Part of a small language model's weights.
Architecture: rotary positions, no biases in attention or MLP, untied embeddings.
Training: a variant of Muon for these matrices, 153M tokens, 9345 steps.
Each number is 50 + 15 x the weight over its row's rms, rounded and kept within 0 to 99. Layers, rows and columns count from 0. The size before them is the row's rms in percent of the matrix's.

# layer 4 attention value, 256x256, rms 0.154, rows 0-50, columns 192-255
115:36 68 50 34 47 26 69 47 50 57 66 99 33 52 43 73 58 57 52 54 31 57 55 47 34 46 52 34 66 43 80 45 60 42 39 83 47 73 72 39 49 19 61 58 58 44 47 26 52 77 47 62 45 29 50 33 47 44 70 33 70 42 84 27
112:42 57 43 36 36 29 49 23 37 44 60 47 52 37 35 31 38 52 80 51 49 62 64 41 24 37 47 46 72 48 49 53 45 39 53 29 52 44 66 66 38 63 55 99 35 51 62 29 47 62 60 67 41 61 52 62 65 33 43 24 19 37 62 71
112:53 40 24 70 57 65 15 61 51 40 61 61 67 49 69 48 69 53 44 44 23 66 37 52 56 70 46 48 40 56 69 52 41 50 32 84 40 50 46 83 51 54 81 27 30 33 46 54 39 79 46 65 49 47 52 41 50 38 43 19 60 49 65 50
115:63 47 41 89 43 53 50 74 32 60 65 83 46 54 50 58 41 56 55 53 18 47 39 72 53 39 28 73 46 43 45 65 46 39 37 38 51 35 52 43 48 57 55 61 51 48 34 56 38 42 44 41 59 40 30 43 67 42 34 70 67 25 66 48
113:33 17 58 51 43 65 55 39 47 08 47 44 42 34 58 55 51 61 47 33 48 27 49 49 56 11 42 31 62 40 53 66 61 18 49 71 35 48 34 10 44 44 45 54 60 49 64 69 57 52 43 73 50 13 47 37 63 48 60 75 60 07 44 59
115:70 42 54 60 35 67 33 66 91 43 53 72 58 31 51 58 51 31 56 44 65 40 61 53 51 55 55 57 45 52 60 45 64 31 25 76 39 64 60 54 27 76 29 71 66 44 40 27 62 47 58 48 23 53 48 50 49 41 77 66 46 61 31 67
118:48 26 53 24 18 57 45 61 67 60 33 76 65 54 63 32 28 40 06 47 70 18 21 60 65 63 61 49 45 47 70 72 50 69 31 64 55 59 36 65 26 49 36 18 30 10 57 54 58 49 48 57 34 76 49 31 12 71 21 47 44 40 68 37
111:45 50 49 40 60 56 62 56 67 57 70 75 18 63 45 76 32 74 41 08 19 37 51 49 43 49 30 32 61 37 53 63 42 71 46 43 65 37 59 81 62 31 63 48 66 60 40 59 39 34 80 49 87 46 48 55 53 42 48 72 49 62 39 40
116:52 48 29 38 52 53 47 26 70 30 49 72 52 62 38 45 30 57 84 45 41 27 35 72 64 30 41 53 42 30 53 36 44 17 59 48 63 50 26 57 53 66 30 49 43 40 64 29 39 47 28 56 49 64 24 44 67 54 45 25 45 69 62 40
117:60 63 49 46 53 50 75 58 63 52 57 69 49 40 22 45 56 30 56 31 44 50 35 53 54 49 51 50 76 47 53 67 74 62 80 20 69 52 34 47 50 36 59 61 32 64 49 72 31 55 47 41 28 70 47 40 61 24 29 20 53 75 50 49
116:36 66 49 32 39 48 47 50 29 58 57 59 34 46 57 66 70 58 46 73 23 31 33 55 55 47 34 30 30 42 61 46 64 46 59 26 29 48 42 49 54 55 63 83 47 42 33 52 41 45 53 79 44 34 64 48 42 53 60 30 49 58 67 69
115:58 46 09 39 49 47 36 62 50 64 38 65 46 68 57 60 45 46 35 45 51 34 50 53 43 68 55 66 55 50 36 42 38 55 40 56 59 62 61 33 68 74 45 50 68 29 40 77 46 35 55 67 49 36 12 77 54 52 60 43 69 71 60 51
123:37 58 84 37 69 33 44 52 61 63 49 48 64 49 58 53 43 49 75 61 85 45 46 78 56 67 84 65 36 32 64 66 73 48 70 49 62 69 50 07 65 34 50 53 40 39 54 53 26 56 58 46 84 62 42 67 40 61 61 27 25 39 31 46
116:33 41 46 35 39 52 39 73 66 41 42 65 40 30 17 59 48 39 24 67 68 42 59 49 50 43 60 61 54 42 50 31 28 72 40 64 31 21 51 29 48 56 63 43 67 27 60 51 61 24 41 39 61 20 48 35 43 41 37 61 46 72 45 52
114:81 47 42 49 59 52 53 72 38 45 47 36 63 30 60 44 75 41 54 61 70 39 47 60 51 64 67 63 20 58 46 60 69 47 95 42 49 58 58 69 55 73 58 37 63 47 65 31 61 39 24 34 71 59 39 53 26 30 39 32 83 45 64 49
114:21 63 79 60 58 40 57 42 56 27 45 39 33 30 34 16 59 37 62 68 52 46 45 55 48 40 30 39 30 70 28 58 62 43 48 71 43 20 55 39 22 47 38 25 42 50 33 48 37 42 65 37 36 26 28 63 30 44 66 57 31 45 53 28
120:31 42 31 57 81 21 82 48 67 40 47 45 43 36 38 63 67 52 56 51 48 47 57 62 44 46 70 51 69 52 23 79 57 54 45 56 84 38 47 50 79 53 38 25 61 45 66 69 50 38 45 38 57 58 31 52 56 59 53 42 62 75 73 63
110:42 61 49 51 40 42 47 50 49 65 77 41 33 61 58 58 64 53 47 22 39 72 40 58 36 55 63 38 70 46 65 30 61 39 55 35 24 31 47 55 53 56 33 30 38 53 76 46 68 49 40 69 43 41 08 56 58 46 62 47 53 17 58 48
113:36 46 52 43 56 63 52 48 44 36 21 52 49 64 46 87 38 57 47 54 68 69 63 48 57 49 35 34 72 33 19 32 48 70 44 47 59 51 64 50 62 35 60 46 53 31 47 35 42 63 26 50 77 42 63 47 41 46 10 19 46 19 79 70
106:60 36 65 46 40 53 59 63 47 00 40 48 36 48 39 46 52 80 21 58 63 53 47 54 69 34 64 45 62 54 28 43 55 42 49 57 09 30 44 51 27 56 48 91 53 47 76 59 46 48 50 57 79 65 41 47 56 40 60 53 39 48 60 49
120:45 41 60 54 11 29 72 60 62 28 46 21 39 62 64 25 43 32 46 48 20 51 85 53 50 54 41 20 79 75 76 58 56 79 57 65 77 37 38 72 45 58 20 75 63 76 66 46 43 56 20 33 44 28 62 53 51 69 44 51 59 53 39 17
114:62 50 77 55 40 56 47 61 38 61 43 65 56 38 49 43 51 78 17 18 43 80 47 58 32 44 35 44 31 52 58 43 39 32 75 59 65 14 66 64 60 46 56 48 39 32 37 21 74 39 63 41 72 47 50 57 35 39 15 53 51 59 74 55
115:72 49 54 49 77 42 29 41 43 48 51 48 28 40 53 53 38 62 48 48 50 78 37 68 60 34 62 55 29 48 62 71 30 57 73 73 66 60 26 23 39 56 59 42 47 41 48 64 48 71 44 48 26 29 58 41 27 54 19 65 72 64 48 47
110:39 36 65 37 55 66 39 65 50 72 48 43 50 55 59 26 58 17 31 43 66 37 66 71 55 46 51 27 59 42 40 51 38 16 49 64 45 77 67 70 42 58 39 32 62 54 64 53 62 54 34 38 46 44 47 25 44 46 31 65 30 49 79 37
120:40 37 50 58 34 66 35 53 15 34 55 48 60 21 72 59 10 69 43 48 51 45 54 68 61 56 50 65 36 49 33 65 28 53 40 49 60 53 39 55 52 17 69 41 37 43 38 57 62 68 45 42 39 22 59 54 50 65 53 57 68 49 41 50
117:19 53 34 15 31 55 63 49 56 54 48 32 69 39 44 34 24 53 43 47 49 66 18 56 70 50 66 37 34 55 46 57 20 34 47 57 76 78 69 21 51 40 50 61 49 62 52 43 75 65 55 33 67 44 25 70 35 90 57 36 42 37 51 29
114:48 40 80 83 74 34 36 53 37 19 48 55 34 72 22 61 29 37 51 55 60 64 41 94 54 67 60 65 35 28 47 33 52 27 31 29 56 25 38 36 53 67 56 45 37 50 55 35 48 48 37 54 36 47 53 26 49 45 64 60 42 59 56 44
115:50 57 56 44 50 78 24 91 82 36 43 54 53 72 50 61 49 47 44 48 45 39 32 35 56 70 70 76 20 44 46 79 47 24 36 43 54 24 46 40 47 51 68 36 51 57 44 51 59 54 46 70 38 66 78 61 71 70 75 44 66 62 46 47
116:42 38 56 48 40 72 68 47 41 69 40 38 53 51 49 61 52 56 33 59 27 40 29 49 51 76 40 38 60 52 40 30 59 45 43 29 43 47 38 53 69 58 56 56 48 51 71 54 31 94 57 18 40 70 35 48 36 49 11 39 68 50 34 74
113:42 59 50 62 62 57 57 67 41 65 45 72 43 69 36 41 35 33 49 53 32 54 39 84 35 51 48 61 51 60 51 39 53 26 56 47 35 18 49 84 36 64 43 55 49 32 40 74 49 55 44 45 36 53 75 50 50 51 41 53 74 20 24 76
121:52 45 28 55 36 52 18 67 39 21 61 26 43 61 52 52 58 49 44 61 74 74 42 33 59 51 59 47 55 50 64 59 58 59 40 55 45 48 58 50 47 46 15 38 66 49 34 43 39 41 05 29 49 50 31 47 61 47 52 16 41 63 51 88
119:63 76 46 37 43 56 65 52 71 41 29 31 35 58 62 45 77 67 45 48 54 57 25 66 45 45 57 50 52 64 70 69 69 64 82 49 44 64 68 83 49 35 60 52 68 59 38 71 40 29 79 78 56 58 39 47 75 59 34 55 67 52 74 45
106:41 46 39 51 28 66 64 37 31 49 66 60 36 43 69 47 37 64 43 54 47 53 53 71 35 57 31 38 31 50 38 42 72 60 53 69 49 55 24 64 50 71 41 39 55 60 62 45 69 40 47 80 45 72 24 47 57 73 49 36 67 68 34 56
115:30 45 61 32 48 34 30 33 08 73 60 72 40 48 53 06 84 43 72 41 51 37 52 48 50 35 53 76 23 31 59 50 66 60 49 48 44 33 43 52 60 61 64 48 53 33 83 51 54 54 50 50 78 61 72 38 43 58 53 33 45 42 54 29
111:51 42 62 53 43 42 44 48 51 75 39 75 24 41 36 67 54 40 65 39 45 50 40 27 56 49 89 44 55 43 46 67 47 43 83 76 46 46 44 45 42 80 19 50 44 60 66 25 56 42 69 32 39 35 52 45 57 84 40 70 53 74 50 34
121:45 59 74 57 54 33 47 52 57 15 62 87 55 55 59 30 28 52 37 20 55 66 46 46 59 42 79 34 33 46 53 54 39 58 64 55 36 71 32 56 57 36 61 30 77 74 44 72 48 39 55 55 51 68 34 51 59 64 63 43 72 49 65 55
120:22 30 53 66 55 44 34 42 38 42 54 79 57 83 50 38 36 75 73 60 41 71 50 45 31 71 49 57 27 35 55 65 58 54 63 61 67 52 60 57 65 36 47 29 54 57 61 57 46 49 51 34 46 32 49 38 80 41 42 64 59 30 19 37
116:29 56 20 34 37 39 43 47 53 47 45 62 61 47 53 57 66 52 56 47 48 33 38 57 69 14 31 81 81 75 52 58 31 53 50 25 46 46 58 23 47 09 47 48 49 79 53 39 57 32 59 24 42 43 47 48 19 43 38 42 59 72 66 55
115:47 56 75 37 61 62 38 40 73 31 34 50 33 51 22 51 51 59 79 51 51 12 31 47 50 80 56 51 70 55 69 56 35 46 49 33 67 40 51 34 56 41 44 31 40 49 37 50 56 63 52 29 36 47 62 49 49 38 46 74 61 41 66 49
108:44 30 68 17 51 51 35 53 67 40 32 37 46 70 63 48 64 51 45 34 50 42 53 75 75 52 60 56 88 47 36 44 82 34 69 55 41 26 43 33 41 37 68 36 42 56 35 44 56 56 38 60 29 49 21 25 43 56 33 72 30 34 36 29
115:34 34 76 62 68 48 45 45 78 31 46 56 56 79 16 28 65 59 29 52 63 52 74 38 62 75 26 40 18 47 41 56 64 53 63 51 75 65 25 61 30 42 42 84 61 56 45 50 36 68 74 36 66 37 52 62 56 40 17 42 32 49 44 35
115:46 59 47 41 55 38 30 57 41 53 59 62 65 41 29 44 53 51 42 48 23 54 55 34 50 71 58 55 56 45 67 66 53 44 41 45 41 20 32 45 62 83 74 45 69 31 56 42 33 58 54 57 36 43 42 53 52 38 34 26 33 61 46 82
116:56 72 46 72 52 48 26 27 44 26 29 40 44 49 33 36 68 62 37 41 35 26 67 45 26 68 29 55 53 29 36 73 38 36 59 34 62 56 51 42 55 49 46 46 55 29 53 59 60 65 58 50 21 75 46 44 29 55 44 27 47 37 50 57
117:40 75 41 51 60 40 60 56 27 18 32 33 58 29 49 49 52 64 45 56 37 65 34 59 31 25 40 79 36 28 54 41 60 39 60 34 45 55 47 53 43 30 41 55 51 49 25 75 15 47 20 28 23 32 33 43 46 47 40 45 37 74 51 51
114:36 63 61 45 37 49 32 61 57 44 34 49 68 38 50 48 48 15 33 48 63 51 52 84 25 63 69 30 62 45 54 56 70 58 31 75 44 28 47 92 64 32 61 41 67 73 60 51 52 60 59 48 72 34 43 72 65 74 57 57 46 42 37 53
123:58 76 56 75 15 63 51 59 46 48 29 27 44 42 38 25 82 80 35 40 34 71 59 53 39 47 57 33 32 49 58 66 57 37 48 33 73 27 18 51 43 29 50 30 66 58 49 48 27 47 47 64 73 51 39 42 32 46 66 57 59 74 31 53
115:55 54 42 31 61 48 36 47 90 38 98 42 10 43 67 40 61 38 22 77 44 37 33 58 61 44 41 69 57 68 39 46 65 55 54 32 49 40 65 26 44 46 69 71 58 44 85 43 44 33 44 49 41 53 37 27 63 12 29 33 41 64 27 56
117:55 62 44 36 60 69 45 55 41 37 47 31 83 35 67 78 38 35 58 25 52 56 71 48 79 28 83 61 54 35 56 35 32 61 64 56 58 51 61 46 56 45 53 62 57 35 64 64 45 47 63 60 45 61 62 63 22 55 44 51 43 81 34 36
116:23 55 52 47 65 56 29 75 48 19 50 46 56 40 39 63 74 61 66 34 68 23 45 67 18 54 24 51 63 38 41 64 40 67 67 39 24 73 48 70 55 63 55 36 58 35 46 52 30 64 41 51 37 57 38 44 54 57 57 75 68 64 43 55
115:25 46 60 41 65 45 55 44 51 47 44 34 53 23 53 51 52 43 57 11 47 72 47 20 68 36 59 55 65 65 29 09 34 35 27 78 65 50 64 12 50 82 81 49 20 63 46 32 34 41 74 46 40 59 58 52 26 38 56 41 62 44 37 56
115:32 33 60 35 42 52 53 62 25 58 45 47 30 43 55 42 58 36 46 59 53 41 47 36 48 38 19 74 61 43 31 33 70 42 51 67 57 45 25 74 16 37 65 45 68 57 54 76 59 28 54 77 57 49 53 63 54 33 88 39 60 78 56 51